{
  "n_layer": 13,
  "d_mlp": 768,
  "norm_place": "pre",
  "norm_eps": 1e-05,
  "rope_fraction": 1.0,
  "init_std_o": 0.0,
  "optimizer": "adamw",
  "beta1": 0.9,
  "lr_head": 0.0102,
  "grad_clip": 1.0,
  "decay_fraction": 0.662,
  "decay_shape": "linear",
  "batch_tokens": 32768,
  "steps": 6067,
  "dataset": "wikipedia_en"
}
Each number is 128 + 32 x the weight over its row's rms, rounded and kept within 0 to 255. Layers, rows and columns count from 0. Numbers have three digits each. The size before them is the row's rms in percent of the matrix's.

# layer 2 MLP gate, 768x192, rms 0.0828, rows 287-358, columns 0-63
064:096130185121181140102175185131075161093147144111153108102113125172144135137138113108145116104138076146137159149120144139114149099098117051121107087133112100106120154182092108167113100112204114
126:114112161128142188122139108135111095138141160119159112122107125180134109120154182124109169140162128219103139155158093085110106144155168180132086083160136119116148164171178145125117085207129133
102:106056199122124097124163194102053174083102095088113115105112157166204181090155106115150118115105097172138120160124161115126148123147138072144181112168100156151135115136139169138086089072147107
105:140121155119147094158208139109113082112187055065116161074113127176161177083116151113125079107149071158149114091129128120185146136071143140097115099151163147132132125154140113111125129125065088
123:084123074155138107121127083147086095145108120089132133128132150116154108129167175125080135092196150122105133119135150136104182131116149128111105096160150143075148188121125062097118119176135149
116:148142136132127121181088140145104088167104188183087104113152164114117088142107160155150174157143135165120066144144094094120070156098114159163092077125171108081132101119152145109087076156136190
059:079136141167138173142082127137164146162140158114117126180097166105205163130080099042066144088145164139114178134135134142156205035131161141121117193123151092155133136093115149141139147174109146
077:158118129059119131140165157168119196076194110118151154132143094127156172098136081150098137052108107128154097134097114123155128156127149057127059133141178151140107148123093143103114163157171091
120:126128115141081109100052074091167098188095153170153046159166170143147114180066195149141114140168180144157084083078151124093101082144090167124129158129145127160135137079156158117107076142155158
075:138086139098137159115105119153133169146145116104145110110118201132171107127101117144051100183151137123102114119148127115166118110114153038120125103156098132125098132176095154147132127114137204
093:139113095155110106115107108135116086155128124060135132081120172168138086134155136116114086098181114143119097161113181115128144158128122116083091101195110184168161117121098143131105081157082138
042:131076153103160118121211144139094151142119160163096165169094132126169107130064128117147093082100042145164162097112100119136166148110137097126141153155151158101118124146091116106102127157076132
123:106109089087113137128129118130122167142165094114123157155118172126110067159133140134115120133204090092188094153137126111076136169172149122115105048183137135166114154163087140132059135161138115
116:109148081103162176192118170125125085170107127102121138119137121081126153123111139108132147022150152149086095070155095099146082071093129104098124079101155156113158085074095181166143129125137132
094:127031212140134066097146114130191105105179127087171113106053176120177050116103119177148159133185154127099114129146120141175089095102090134172139140123127139170117094148110177138164138100157115
113:099180168100113129146105097122139112094106142178197118115138098086125113164099172225118148138118143147090117135130142129134085117144224166170110148132117100152106125095136117107146116172157117
077:105100144103160104177078127151183110147173118051082123150136186175134134184134160119161111142125126134110128099086101130108164125156147132094077107125144128079121092160165131125113063139134150
063:124102079128119109138186091083141146162127091095157136122138146115088054136136124174099139130145160116136165101121100150205057083118095137139066198134110117143155138130168164144163135112132136
130:146137109081110215168088170120121104085148123122108107084169157108130135154084111135147127107098164163117071084130153170129073133065158080139061145098107115139157186094155171116135117107092151
128:050154107120082127113064115090152139183092174142147107082103140170151126091160162118147190138161150170066122115157071086127030097118163145142130176116148139119053138114164146124112082129121151
104:107121114134158093127161096076099088170142124136136145130160140158165120155157163082120162172129139170105155122157129115147147104146113146125134131127128135126084163185129080157150063112135129
101:088134158104104158171140127149128131157129122107151135126157090109140169162164169086187167129102160140162146135126119139076121128129126120110128147136086110089119160107153124098072120145057077
099:160086173087144135132112175168087140085186086141130156072092108216124098142115116149170139073140103161126122109135142112109181176113108111177056120186141188128134138138097046127121145142162091
072:128075141122105121112127183116064079125173088138100145127091122186097123171134090104168131103122136150132120135136132151159166164089131112080137126105144092105148097153120135143043119109167104
122:081153127150165117090096223070106145150118137123136153139109137107106094174157086190143156127100090186085161138120070103058104122124145175169129108139141087172121110148091122101117071109135156
099:186161153124105158113127076098152088158145124184146086109142107125141157115118149169163164149123169123122110151151145122106099138089120135183163122090116120093106145144161221152187132152172131
130:174126135074130160143116114141168107112118151091169079085185119096108104090080113112162141158141194166103121117184106093160144157053161128099100177112108059066075060120147170138089138145139160
126:092142099076117149130127141129212138113130160123124089145112098122106143126154126124201129163161180160102118156131107137129109088104107158172173153091093153160119117136190173150126160139115145
126:116136165133173146120195070139069102169144117101142085131079113089102134093087121174131127135114190136110130153148158123117112065062123109118097124122128163127095102143113124157174144109096097
048:144096123126116187134099126113123106162075142147108081141132135142053107138139138104160096143181104104107177153140093106120153143128081139157137110121167144085111136129135150134151105047080162
080:154123158085147144109112125130109130129142116084143114145082116107181122128213161198109172101116193155133158161167137076145126150164103131173148088115106188152184110124150104133153142175083075
158:139155169174107154169151063127184134147114154164171082112157082054141132098104181165078129167076111104117132143169101122123079085091141144101161199131106100082094080098124153147163119116120191
075:142074111157094099090142123147155137107138059103120097128103133159114086111139109121130043130138103144110115170146144151088131131111110142115145079146161161155175183098158137169161120172125097
194:118160117146090105144144113058150089178133109091093116154139150093136113106084150169147094119181161176124113125078131042111098108167134158180173119098069131121180045135167096162109098097132102
050:134150115140136147130174114169091145142105090129107124130181180133075102116194090117104148106124086099210175107120130107152113148150114141143212139108081125124118103153079115115160085124183152
093:183087080146146080114135114157098131131122141128180161072084134127136085105109100185112110139170124090221133114120123098159093159129118131155080093144157121146088141134107145163135157131123098
074:122098091195113098124058091119112100139147105165182086157154154157149112126142134120110070162115105106088137133129123122098140081094198128116168142088088190096135152109131150152124088131095081
060:129200146095148105135125141122135149121102129081125140151134161133132090151104124118085115153152152154082081162111127177104125096109130154085098154126106080113121127153125147131113125165119120
098:103145161201101169139118096129144101191104130158136078085136091087144130125089154079084169134105151194155148129139089138134106117113156191124137173114144057102063109077141176125107109138089113
101:143122056136141147129154097140129096069188073120156104090110076166150117059123090148173098117149172125194142149122139083143066129096136123138093166158138191095178071195142126146130192105079154
076:168132180156114084145128113151214152147130124150135123148145133157152133164177129132145108146128148107118049125107112144139101095087142138106137152110133109125078102052118137131128106177110141
119:131152147169091183164147084113148096153136142139115078133113132103184178103067126067097163161137152080139111148140136140150105115133112124110151163148135087100133109141190151121118106117174112
105:114089097086113129112128171144180145082148081073128172135110202149106108150177064140202069117181118092135179111076122130183087094154136133137107111152124183125138084099084119095146156146112116
120:114133183150123134109196164118208120183150157126153109104117106143179141151085133132141148093090170183118086110085158147167113097090156091105171188123142123125167075080146112137154141091149090
120:170179113099083136142161089057104079139122103119178116107111123146188140088091140116116087130190133094079097100139147055086142101120084110128108110119142114177110148109167139143190161124143106
113:137114172097169107142119119153124129095107109172166090190120172163116097115144096143162138147103170139143119093132176125127144075143149122185133180143119212134095096129142124194163148140126096
070:130142117107161185142126137142148129139120132138112117093121152154101171126190152095084131120090148108138067163118116128113104170125130115139096074118153138080158157133154166114161045148182149
112:188165095086111164158209114121114109099129096131141142143114127158035171132133112134106103118185190135116114139133151129138165122127112105106160154104156106136150172161162125156190125108143154
090:166154107117136086143127120124136125137109101098114124126159186120136070114126188166079109054102119169137069156163178130167083182175126080119049128169116169150136129148131164139103169046098161
088:097108163133147083093159132125158145105094174103143158111161113121173135083107112221047063133149120124092134132146126138095177148144116133103130100127123111112101117123132135157204151068112110
100:127140093165129101113111170140179061076097117140116086180158145176132073094078139191169110137156142078127111154132128119150116117065103125186107135073147162129150147132141172190113123127118148
085:144082116123156061105126132080163135099188100093148118060152094190123218156127106112132156113102176114109125124097136100145114124098137162132076127118106121087150111114174151134134114116091138
058:142110015119129126109151153154135165109143131123128148136092116068121115105103130140093123080139188114117126188096119133152158124109135165149180157121122169091083175142164106111142111150181098
108:141052130195092076097184164129103144123156071164115151174121184154144142153130090146090140128128124157136084121105174135142120120111133121140158122166131163122153055121127060146032161135129080
123:123147117133152134187086123155094139096118099108115135164133100136097148138120095032083128132119100138151124096153110133135143214144122103080121101160154108175090139108095188105063131139124161
121:142053123137108150089146143121137160111127112144113148150096108137103138118098093088149087079206167165138131108117112090134083066163083114108123130129165090102122064111162140120233135154168097
080:101127054130097160134119122132093125086104127125146089091093147165134171142150154115065098144171066107185116108144121114120159170142072134078136116126178127121102144131138117116041114100138104
080:113164107103085141129139101092156130114133160185099124149144152104166121133120167125134070174125158109104128161170137131191105040176140087158116140138167142131115145146103101139160143102074153
089:145102045074132129158145108125161128131126138098129121179112129145148114165186144099153112089139091129122097149106176125181096100136133076116096158101140144165100110147111156154131168137111191
077:101089133170104095153213124110125135084167076138110156131084127164125103111116098151146134163174141111157122114122133151134113135168182141095131124214122184150154114127154073110122123100096136
140:129116154093103163144136117133117134185136135166152110136216123102092136131097091171110157142095084090108095121181143079162119101067106198178143122078143105102081129088126151117188156128103124
116:108172132125082177134111091096209169176053143077146063137186094071143152106070156118155123162090111107083125107137117127082110043117152149078157169053135059142169131126140194126187090080131117
088:132102163133192132141146112132160168198121124155105133119108095162158155116129112134101187161121172154165128119058088159086146159118105085150052189168135171055134092188091086156139148109122105
128:134130169149114127137185096101073087147162069195168080151115130134118147098075155145146124114113173148163093100140100095107184132085071180143162141110147136077063103103156168137079135094121105
109:119117129099109090095161187175118122125203091139128170131102157176163106131161071099096109132158106067125098150118126095175116077101114070189102161166113181112157100117101085133111114114124142
066:087136134126139079102106150107111138144140134112126136184108135108108126083118133121146145093146108157101206143113154125130160105141120150107144138076105109133111104148126127125104141152174168
130:111157128139140139159139110103152111155140105072099120138108206156147120101080154092107060132146063127114080111097086157126166130138166085067118112088165138111145166121097131170082089125154098
053:168107127102114116145161140143195111092126118130147174060094089205080160086175137172139076092140120089149076164147123100107132176107113092128171164185122170117168181136068146112100132113201116
104:104105101128115141100063161154161157149118096121101129097176080192120139167131071091158166107052072158130173122153113131162079137127149119173129081108145049103149134141165154124130143132126127
150:161159146090058153146140125104174106154128163150161109131162122069157096109115116184079128141126107089122065136165151064140059144098111162127134155123110122081055118085129149131156153115123165
066:139138161114165109114138124139166136116074080090182132109152144131171127080154133150141125113110099178171119112122153119140082103128151096085176170112110103133138103141127124133172132133141151
069:098106070134124164138169104137100108134087105085139145096116148162131131155165129158106083111169079068151136124135127132152159193168104164177143141107160109099177155127141080087146230119084221
# layer 2 MLP up, 768x192, rms 0.0811, rows 287-357, columns 0-63
066:140101104140160104134130143147116091107083101147215154097105112122056102119154152151114171156146072139117147135096140136150097127138108184117047178126116099128059112113173216107074127119101132
121:136107103141132126122178123110140157139152106136105131161128179122148150130083117093167043098149103108127071109089168111138189123138134072102128120108179162161163127114113089157162113080144091
100:155139134115166041091170130157160120123063091121119157110153177153091133119153148121115136146151080114110162093096108130130156169107087150146133159070150206156071130145165128126139140141138129
103:117128116077150198116116092125103130158134112120183136126177105079094122152161125187088199110083120153152101150089110099126106146115104192204116171106102158120149123152149115111179201195118089
120:135120100105078184137135132133154072110129077171149140098102078084076167140197164149098168095152194059168135150111072126106051152100093179099110130141118139140072131126136131106142139123090133
113:108087156104129176099185133121148152086157067094188151145098100159123143075117101114101045097161146091138177093133135092140175079144089085111135160159103164189129143143130067201168189126117074
059:186147134166110152160105165125073147095195120080146128162105114168146090100140091112186093102170117115160125104127143110126142126129162094145172080164169133114170149163164070131054167128095116
086:102115110134132166144126123130163137117110143090145116125154113118194119106140098131136121089095089093179174141079101135094166117150116088086166129108126125163144089164136105115120136144152169
121:135160150096128071100117153138172172155109146212104177143117174178182091109154115089106102149123104130135146195087104114155102149181110161119184101094130096123089121142153115127125139106194180
074:109120060121123136103146114127131133128141063122111103111076112106104172115138125105152110165164099132159113110119125109129166150112155101180142208062101139100199118138140121160132168121165128
101:120092143136137194137113155097138127113092095162152180129164122120114140136145121090140143091086120141114187031151159119143160171096140160145174101127162116189087182102122151086147153130118115
039:092161170181147213143140150112160148101087124081101094144155129079199158117125140067139177094154120117112170126136114191136126082131173078106123139137144061128129120112117102103127152096120113
120:185123100096122173151135110136123090067107100119165140081161040088058144154093164110087189142156159128136054139139115123144131210134097134130130064154087110155124130150173093103125085144130124
108:122167089082182128162110142131149112173091146123123148104144102085115194143129145085123157078115117122112112092141143189130135089116183114091173105056135169138120118085058172109134119110139117
090:142131111156108099093137159116120153126157080127115107124095166176141124099108107149132108123124167185149164091101144078140132125113135105236173154102108175102173109117120134122155163103124101
112:154133160151113097136147153156130098112113095113124149165113129130164083139059131157131052159171196158141109137122132083135154094136167132178186169091087161162167133187153118149139149127138108
083:169177141121115077088154112140072108150098118164107154165151122130145127081170136102064131149126115086136144139141164100117159137152147148138180088107126130155122142175147142131092119038153137
066:086173139142109065065141090124086112130124129198133133128146169075122132128109165127127136157100174172089131157139126140117130120125112106138100123157087159108143136196156140135144118126120104
132:187135138121172197178131187138076072108125139097086050096127108107158116147046135132098142113101142140112064113167100166161129129084107120129142115132112098210159120091148163154109067127117104
123:149109161123145153132207176154129137114159116124122178146161165100107129168077078161129072113129105087148116140109197140158219115170082064117094108168117114134200095108091152152159165107155142
104:149101075126150164141169137131131156100108077090121125099128178161150123093065099094129067127141065104128100107126136123127191138127187074100130057114156148158205164109119126169120117125132118
102:131186135143145142128135084126121103138122150113120090145141116077124126116099181149140178187154201109103188160110125112088121081165131145127051164123093159119098116142161155093161075159062085
103:102087127127147098131081136124128116160137154132136079171120151134127134193142150099118084105138084131126125098093120155158206177179141126096156112118137142137134144132102050164084123147125077
079:144127129075094118129156165141149149110103196137111083120164115106155094179122143122100202110088098141147151101178145119105099131122133152140135133146111065112098140124165131123118106116074131
123:101143084110189178106056118080142128156125138160129090118108129062107124131082139186104181170087168153139160103098072119070122103094186174135125169181123103165156101184108153121133110146128105
100:143147118117148138163111139124123088168079183090137128115091143150103073138176137125182140139185131136120193170127089108160133162137145132022058134149111080206043117190093142125100075118092156
128:104143136196122073126162159124126144134118121138078163170093171151115121147156121142102101105146114069176131140112149110119091076186054118145140098167167187172131143114112066165128125113105136
119:143130083096115158127073109095176112150110122125163115092178116069106145159137153119131141141113170115139142164169114136136082098099130183167167109111146156208140160096186173139128136124112129
131:080186142162166088110178073147087158141156145063102094149077129149129146085107200107167089140154207162145153136088126131128101085128102093116135175144130166124138133170128103147123114142084119
053:110105084143142207154106125142102142141084148091131144093164121086168147149098129064146134192152123134115183106096130132140099141135138166116162110106142054131141145102138115111057120166184136
080:141107115161126103097186113129145173127213078216146156174083157129142098140163088131077106138072123080120127120133150103143084136136092101185156091132110211087120133136204101100098122088128136
168:107140175069069122157173185110138184124122105119063173157151129146113173114177085126143143138081101126099101094179123094110087093146081132151161113122167135116091145100084167130166170110107147
081:134108070142106156132120132118138126131168110139127080141176141131175233120139118126075096118151014102146140134129114163145053116109124109154201118106115085147136146112173164130162107112156168
185:110094125177148101151118120103121082184198101079109122138091128087114122109103185162116115068164155165106133107110125117127130148156161151122132113157089184078199079155134123136097094149109064
048:116152174167107139102103178161116144068188148140095178126124135145186159113112091095131103141124157113148108173120104114150125107131141093141178114103088174161119112121086128143116150099123125
092:076132106077114155090118132148091117135074148102091123119184124078111147176076119102137134127070128178079119175138121152096146130169139155115118100133160113124072134144109124160125107142171137
076:125118148096121088129090127126169177152020110160139117116146120105176144151132158124082138099105082118137174122132095149094148134154127079121108145131120117119109104145099128165155141128080108
055:112147111112093130160137119154116126123104135151147144056128126117177135146077135093175094135168140122099115196135156124123111121074165135068130111112120091164119148115154089124120136022143135
099:155124152148151079095121165117097130144118126076151137120183138153157111105149092126071110059130075146123204075126121132221174196125118119109137134138123133148102135188135070119107176143120094
108:098125089150148080146140111136102114096132127164145108057104113158083052102060122191135070157109101142148134110088071144134190125118110149133118153111080167116176073120135146143103173119148117
074:103109169109122172148154145138142075097147084102114136100160125115044137084096157137115129162160208159119154179143073112132130120148119109067095137152181077130174112152132143079130122098117096
117:085184126160189184148157067126150121079117136099117091100085128081162156085123160132208138150099151117152147095062096120153114111112157140078112147073128106144138125136127147101088135118123114
110:096156070051112116185149159183064151159116163145128159105121124156093071178147135136158158147178133098071081121112146127164177121115090095130133154098118188125116124070164109160140106150152135
112:154071087152135147161134187106107117097181135079134150141074085118161167113151139087113086092150127131148113145159139164104125134137122165081059071194184094133190180138147135117068151157110064
119:113058150156177060114099196185134175106122154125075152144165117115122103119160115120171189090107117122164103164152103114170079117080097136156116136171139122070115095144110096166086095169154146
113:104118114132128163172122107075097111149138107172131096136158100129127137196067162198151114186033239123114142101113138146089116106154165162156112195139113134132121109143153117126099140117075126
062:070074158142099141127082135107100094144173170122120150137123148125100111128102164152150109191136080129126146085126126118108157138175151120104193162160113138145116137173114090137136170124071091
106:127155087084162140129112140095123167090124111201152183086145124168072184130162079088094133077140120086082155061138119130158134109127118157144128084083108065165102198088128118100115123093192159
093:099167128110153143111197132171137115107200070121149155119123129160071150173137142113148148102148128179175081135096151091117157127123083123158100131141140145126159122147139155127180143120089136
087:154181210124151105116182176147109183100099192193131162089172104145175188086123095057122108132138100093104171166138159122138161135081100134115145108105121092111102162089104139139147147101112139
097:158097184115146195132181107122110149172135071073137183069091079081121167122140098139097122093151137109104100154132126082122142075155121143113123136157148096107123067146097158114109118152076028
083:128068080163151087110110124124177102112159089187160136068120093156092186086166104147179128105101160147160108098104160097128115137085163111154051148109113117113172123153124152110181203150123138
056:103132187101137110144128098113174106157107204055129082124085139092161097103111141193189117167088103161147104165160072139137102105098137126101173143145140165167121118208102145131107140186157107
110:107194059131093148118113115181131105089157105175089171167123162158153067149059121106105145197139118060140106160122167139150141092098122120133120097116145175158148116202143125180127087135192134
124:155063128089086107171159096173101099194156180150166145138082089102140116120112106137135163111123125087134089087171074130139152155162089113124119117157096127163086089147151145125105089152112130
122:117099105129091130101129130104167159129148177206124172134082136122103135172118113091137067059154158115174136095112101175117115103191111118049130140111138102113092090115136088056209169128212101
070:107121130165116125092158085101212160156055147120117093134142176114147100148071160128154077206101144129092108141154107135118121064152113173121128160136106094101148112141099105136185145134182141
079:153095093140066157120058139139079184095107151121118162101157104132095137147088136131145134110158118122130129171163127133150039156163182133128123084125140132178167147112143094150070148030129145
084:118140157166075164099120108128214103149102131138097101055151063078093134131109169152140144150064143176133129130192093100100078120112068150069172112110096073114134063121185144134149111074176142
074:071164146098143086143161108101044151116133123125148116095118085172091139132083112117173115149101110122129121108088108120109129171158139133143181078129135185152154185076120080096096124152078119
135:162091104152151191167153117122167100160164059151180139104111098083082182173109126188110118071100129129125129073081137105082143183072155148082103071156064144095145089107102095147133115149128038
120:169156113093088155153123135112166159170125097082124109143143143091117118124119131148188174104098126092084080127104147123086066080107155084125071201138137102108151102111113176141125120103123202
091:150089132108117163144158076164118115165133096138126119172139188080125130107102089157142140115125174144108073086114101100106160094125147128160106147086113149147149085196159137143084120153137102
122:129184125112117096096093101115124134176129180105061097153131197108102095104117203137187055170175143198159109171124136107118124130149142083152135152133104153126168146183141152174103113125125133
114:173157163087137107163141130137200157147123121131066127127179116097148190155191136094163218069119154091121138137133118140128072151128137143123119105115148092137051165120159161130126117102170137
069:169062153136148111144130121107122130101123105094113117154123146104148184112072122105190174083125094112152081098166138127152153147108134077110103133153113190077110093158162096096059106078170131
126:096118096105136143090090140143108137145120182136181116121119142117107093174174139119140153146156175147094126146135166099142127135094118200155183122167101119174143134142181118091144176125140089
057:071127145142094153125146132102179079154128160069070133167108157126142124182094110071118090125133165156128118104102090144106162098135161139099076126129158088087120151162133102117111088129151158
107:093120119143087135131126103102178095178174048135109131187103151094130126134153121128129130145105090147189136158071130133103119164158169134080077200127180137077134111125173157145118109150111126
134:131100104195132203147109078143132085147157136150206124124092114109146168154119118153097144094125152122127162092101190113113165141039150169130132125104099101086169098125122155147164176160102076
062:158100153116060060130161170143105099121135115083106131101173093157197133145186088179177140142087146124109148104138116137104110123162142141140180067104143098147096162168174149125118091112149095
# layer 2 MLP down (transposed), 768x192, rms 0.081, rows 287-357, columns 0-63
061:137099109140147157128135122124080177179100086140120095114145130143122124144099110160107129117127144163134145152092106101173115148059152155147117156187177147120180115149070107181142138166112102
118:134099128188063138196145078152128143117161101142171130134127122153072111135111080109130092137063120175143080175086157098149193138139141069098167123186156097178119136151148125151136136068155068
115:133147092102114116100093093126166095146161163114131144157122182141141098115118157138097126146150106147160148082123143094153137144148111153134101149102154140148122115115149137134126115092143089
106:167183096105098192154142080148099126153134159077113151089147142162147128144109124159102167138127056080133107080151147075149134083107150164152138167118144127162153124138085086097130150151125114
124:136184123122123088145135120153116101079129135138148099165084120143148156119165185079141140127144186133167161093112135132080066149118071124158080128119131178122124171140161122081099141133133155
109:096123136162074121160134138141098118180184100143154153156186164102143178115131110147143109101197162145123056192150130040167150117103120125102153116194114086103112107179140114140170168100134109
058:120161146149130110101128151147178153103103152107108126162158110167106156138144064069075203130155125132169140130170103152181140100133156128161101122114132132110130146145102143138127098101145150
082:099126140120157103191096110087118146168116129081104098139090151149123138123136158152138135117165143148158127045166104144126113154113128131128173169099088156094115161113159119142127113170092103
129:097132127108172113142136141165114166090111138128090144115145134131140114115135091107121167137127144145053152174133078139160128124127159128153124134129147112099101114132124099143128154132137129
073:108088117137149110131102100149117137189157103109155111104181112141097146095121093149168060127117108136114207098118105163178119102066092129183111167120156134157145158099134166123138143158118102
106:068160117154108104106155158109141127128096116187144159117145106119134112127096111130129093153149103144117129148134156117167161185142140086131125144133129145155114158154126139143077145100135159
036:129121121116160125127137077143177173169122176104087126168148126132157097115140105090115160141112158139115130124105116141194129145183116176166146131154120133090107131124138120151116132103154137
118:111146178109120101155078105116096182130120131171170121153139108139147103153107127127129157124092124120186149095137111158092103209151118220145111171151120131088133106177125098108099084129130192
115:105151130070151063153157140146180141115118198169100139132119076129097108163113148109102144126081137101113127114159140218133131130127171103155135104046116135160085167095084143081144174127165085
092:151096153068160145159130129145126160145104115112194069192117114184130127134120115160128108093111094097149176070126152124110112131133061170186148148113098147101123118093106176149125090135123186
112:118101188113127094135104190081104124177130131113105105096177128098207143175131137214179131100167176142117135158146146142119110118174156132131167163137129118147141102079140161053134114137101162
079:116135120198125114125156102127111130162170133137140156103110133156095111151104127116130109124215134084126099132152094080110144159099138172081134088116144109133126171117152151126122116167165143
062:127107150206111116097105095158108099112180098182081124137182117087115119118103122138133068109137174217196172094168086145087156112127099102097103087170128081089140109171144149108122174139106190
133:157111132124139123147109143156128113108125130124123105114166186120117106118149128168090134136103103200122137053108101204123150166123159069126104166118109109104142158120153109128127134127114138
117:160086167139057177125106140111106126150157160150144128159123161049118107165119132139093147100162106112106075208144172029123151089139098151140144136152149086146133145088168096183129152069136110
101:106105097085049139145120136125173110144185132134130132124150130168100093126091160128146107159102095133104096167100146063154200179138127039099204070079160110143160139145094118144139129104152092
095:111099087132120158099132098097099111123086142126084125169130131111166116125133122147130129149131145129142189060103133154100092132176070123179148174157111114082100158175155185041140126117140124
102:117194083090125146156119126137129158186092168108139114120084104130116067125153127139094092099091105119118135050125109130124106119112106119102107123052129086111124156147128118074151094112160081
073:142110161163177145150084153127093107150150167171150100129130109139158177075101123139143110165171135164053055113110127116086128109145165084095090122147132162132206108132164108073091171180088120
126:132127117178137121111138148086111123105102135131098145152120113130078119176126150151118169118118118159114123155134083166099129154152197105207171089114111141162124139178040062099113104149135129
098:137149103131167055132143122120140134115132165151128090075075126137157107142059144136068103117110113164089158134165104161128131096149114122105121141135117105133092088141140151108127177101125152
126:127105157156101061104152189094112157142109129214118136192091154160134107139110135169139167107106128126174119149104124079111101081149079183149111092162112130118170130127097124133148096100098126
119:133104095104175140144119139141143124114120151096129129073117070096118118124126112105132133116132133073129133171110130255114110129163136185130108109104138142152105093145216172120165096191079117
125:168141123088176136099142122104071108116073156135149100124103149148148147110150158145165146112148138122152105049133131209117114166173090137129132121137146159132180123115126148114130102172109149
048:090145114144136108140108148143157125144117131145170142125124124097111090096146117163182115148108188174098114144105138150070124107118163141135183144128129160121149114144124195149104135144161113
080:092139155136175168133133181143127028132134105104200122136110169142065119137136121118143151151103080142115131085128140099124159072125109096183114196141121165135152134117138166164114113128139084
151:123177141106105119176117116095141185164089105131112162162114108133124120179191105144122165114094117108124163144161073118158136118154126186159136151153119127134119133140130111103193051096170174
083:110102166142132170139124155124145099103113141132124100074104121121176137091132104171096110126124105094112142145100143146082127162138083057112111120133114152120104130096137130146057136150127169
165:128075113168170148180116105148074088166125111105143101071111116087147131132123152163117095115180164147150108088092154119123096164112172174134166129159051123072146104133121152095121084146117086
050:173104127171118104120180107106120116129156140146082153112153117157123132110126139121149112119159157190111114101125199179054143148092164110125148089107112157091155175105102112146141107136124158
093:141123114141115087082152121081179098079125157125081165142119133078057108160103144094223130089077151160172136157159108126090108146136142116108093097143149118088103160164142103142086171111122110
088:140156150120120156112114148114109137095140140156098132098109139136140146117125135122104102152164126091095099131130132133155108122161130086128112130131178109123131128137081096113115170151140112
050:117090152140126146152162115131147106137143115117107103164091147113115071105165093145124106140095091126163136052139062095125187099140140169142175203146071135166196118095145046127158131140122120
106:125159144138112114129149149164106165128142120129118124105143170162121118137159072060076131133147101138136118150164168079164112167149150177155121102129145102090106133133155075145114164117171146
109:114148090071153100139144099124131144102119137067130088076114109119125127129103139156136070084138115142149107114137119147138123142142175147126167158062137084175170088140138155149084118147146147
070:175150119129100137123161087125152082166181123171129105082120116149110162135112139126091167144152140134075154120060048138051173122136080149131106125146113136112119163159088107147207164147115177
117:113170138145105125111102115165102109127129175060144102080113140088144170151123189143143162093158152137143153068122170113128121158112110104089103170116119116135103117079163193136109119119089133
107:145178098088141103131140145114149133161152197118103165114153147128125113078125098152154113103174104118129079150132086128132130051172161112141106185145129106134105074087111126111118135168122067
114:111163163137143097148142139176189131122103126144147174112098124091121105165132129120133102097104151195140148111126118123141141130135145051106133160156149124149158141089107063114104144117161124
134:106094111147144106103104191179109158123145103150084117156143137135117124162148141126123114137131130137125141197135117125142082094123109129102103096149145112124131080141121104167111131143093126
117:134153143101132104134124151118097085114096116140169116103168124075128135154124155117131097124157105118103159102105154158084133170129138138136136124106131166128162120118127145132138155131081171
070:118114131140069111113127130160148139200127126141154128129105117078109133170162124177141121114108133135158161149098116101104097149138100150099117170090190066062136065123166155117141138137202092
116:146174106104106154090126131094106118109103142137117118146144163142102121104159111139155139115142143112072144104103138158149104087108141127148128149100130092155118160080101121103099112136120157
086:145132114150124163166111083085144136131128110068152121166152088199092132100119139153110092160132132067134174074088107090088114166155088188069130129114135159182135151112181106143175068121124150
087:079140135131101130190082130123140144165158109108128116137143146105125099128115104112116153142110087138110193085080100105137091129101091176150141170182144155112185119080124132091145126137133132
109:137099109147111111115166184125161090089126077144114153185150105108115104120095138170132144100111138126160132124134095102170122104107119124126094074142131132126118113149133132159090121135109126
089:114141127107181104089153099081154185122160093113144131116112125132115141133118124060125155141144129089133076172112124146105126104121212108093075119166113117115105146175163122189131146102101152
053:109154085179057142136154101147138156129154149163153091079153082130099186117096111150129163074175097109129158158099109150071120098091075112122122128137115130167126164142141128166150138162110079
107:191228122135130077133123167128164145158066176092068179107099111174176153090141106142102116107131098115144170100082125181103160102120127132206094155123084135136138128137146082125125135116142116
122:131144118093169121184080146062090215085129098159089128150127120165165098166105077096186182173164121154144073124180123143115115184141134165118124109106114166097102136118106110185112127127162172
128:170117121137156138089134089073112157111125147193140114130123163122113085149122097121137146145146120112127140120187127174092163141126122118139142137088148139109105116149128070030158081178163135
080:123117111109101133107170142118138103106122100136090166103111165145119110115068116118120105181086094127084129183132140136102152063147133095137127143166107151152168121142072094083116113151129137
075:072137139148135161075189152171142112124168157189070158139143186142091150099145146122079196108119091148039075112127145123123147097111153157186141124083149068166089174095092185094139114098162149
097:066167129121097164114133134115148079131090131173160123095136141162132183124130097136109082188149150166111130112102148064088162139102096165127122145152102082138160081095107130137108119103123121
074:154151121098109173220110085109108106159108106106140173075131105148147148160146112160195132133105156090127092120091153143100101156151117152157141176133174072143152153137105095159119098144115122
131:098094094122112181105194086130101125130175165198107142140183166123130090141073115147082164170180140095113113135187139107136147126064163148111149123111111112142112169162130087099078121131113085
120:129178093113094155111143131153093139176075133117145130137159078128097127143166147150097131154135152151159115111152150156135114130132148097139121160106176122151164132156099157095134098106117165
097:116125086098146097139130099131125156112085118141138128125130115130113115121138174086109132147066111083129154095102107155078140167158127102135108121175106151081127116130061134149104107128133125
124:113114168133112090175126102081143129092097090147186098117118124103153139154129152151134101089113141187111120114074099165167115151162093110083113148096126136119127083097097174105123071204146098
110:110126136121062116136125174097145157093160134162099145161158140163123139137156146074156132111149119109137117185149144121157133152148126083104177094164177124075104122122086077143129184100094092
063:114138129119065139104106138156128128162159177064171131178149092198096126134138151099100112142135169134067160187188108164181105145124088159116153111120071108137137152145107144132119098189141094
125:118122174134081162115088145093114164154131129129113127128171126133161120134112150188141159118086153102096149202144097028143156111086124122105115141166141129119076126170118139206113138127116106
053:135106159127125149100194070128138106145127085098103186216171156138111168131173080122099115097162155124126162126112119087127105140106133141109056131142136099114146115169155106149144125122143111
104:100101130097081147117179154095044140107158172177166162108189110195114104209103143148199097121144172131060129170138130198160099075169169191132097163070105144119090124184115109140155123107172156
135:172086099161117183115182077120097081134188131150100116141146145086117101149084158175082140108135150129101124115166149116123088178098166168120120141106116081106107133152114115068153126139091081
065:126089109112151112125082119139109141125142182111142105120128099105116101134068130122152127104159170122096127122134138164096155182118132119113137131123091117077105123107155091143074136121134059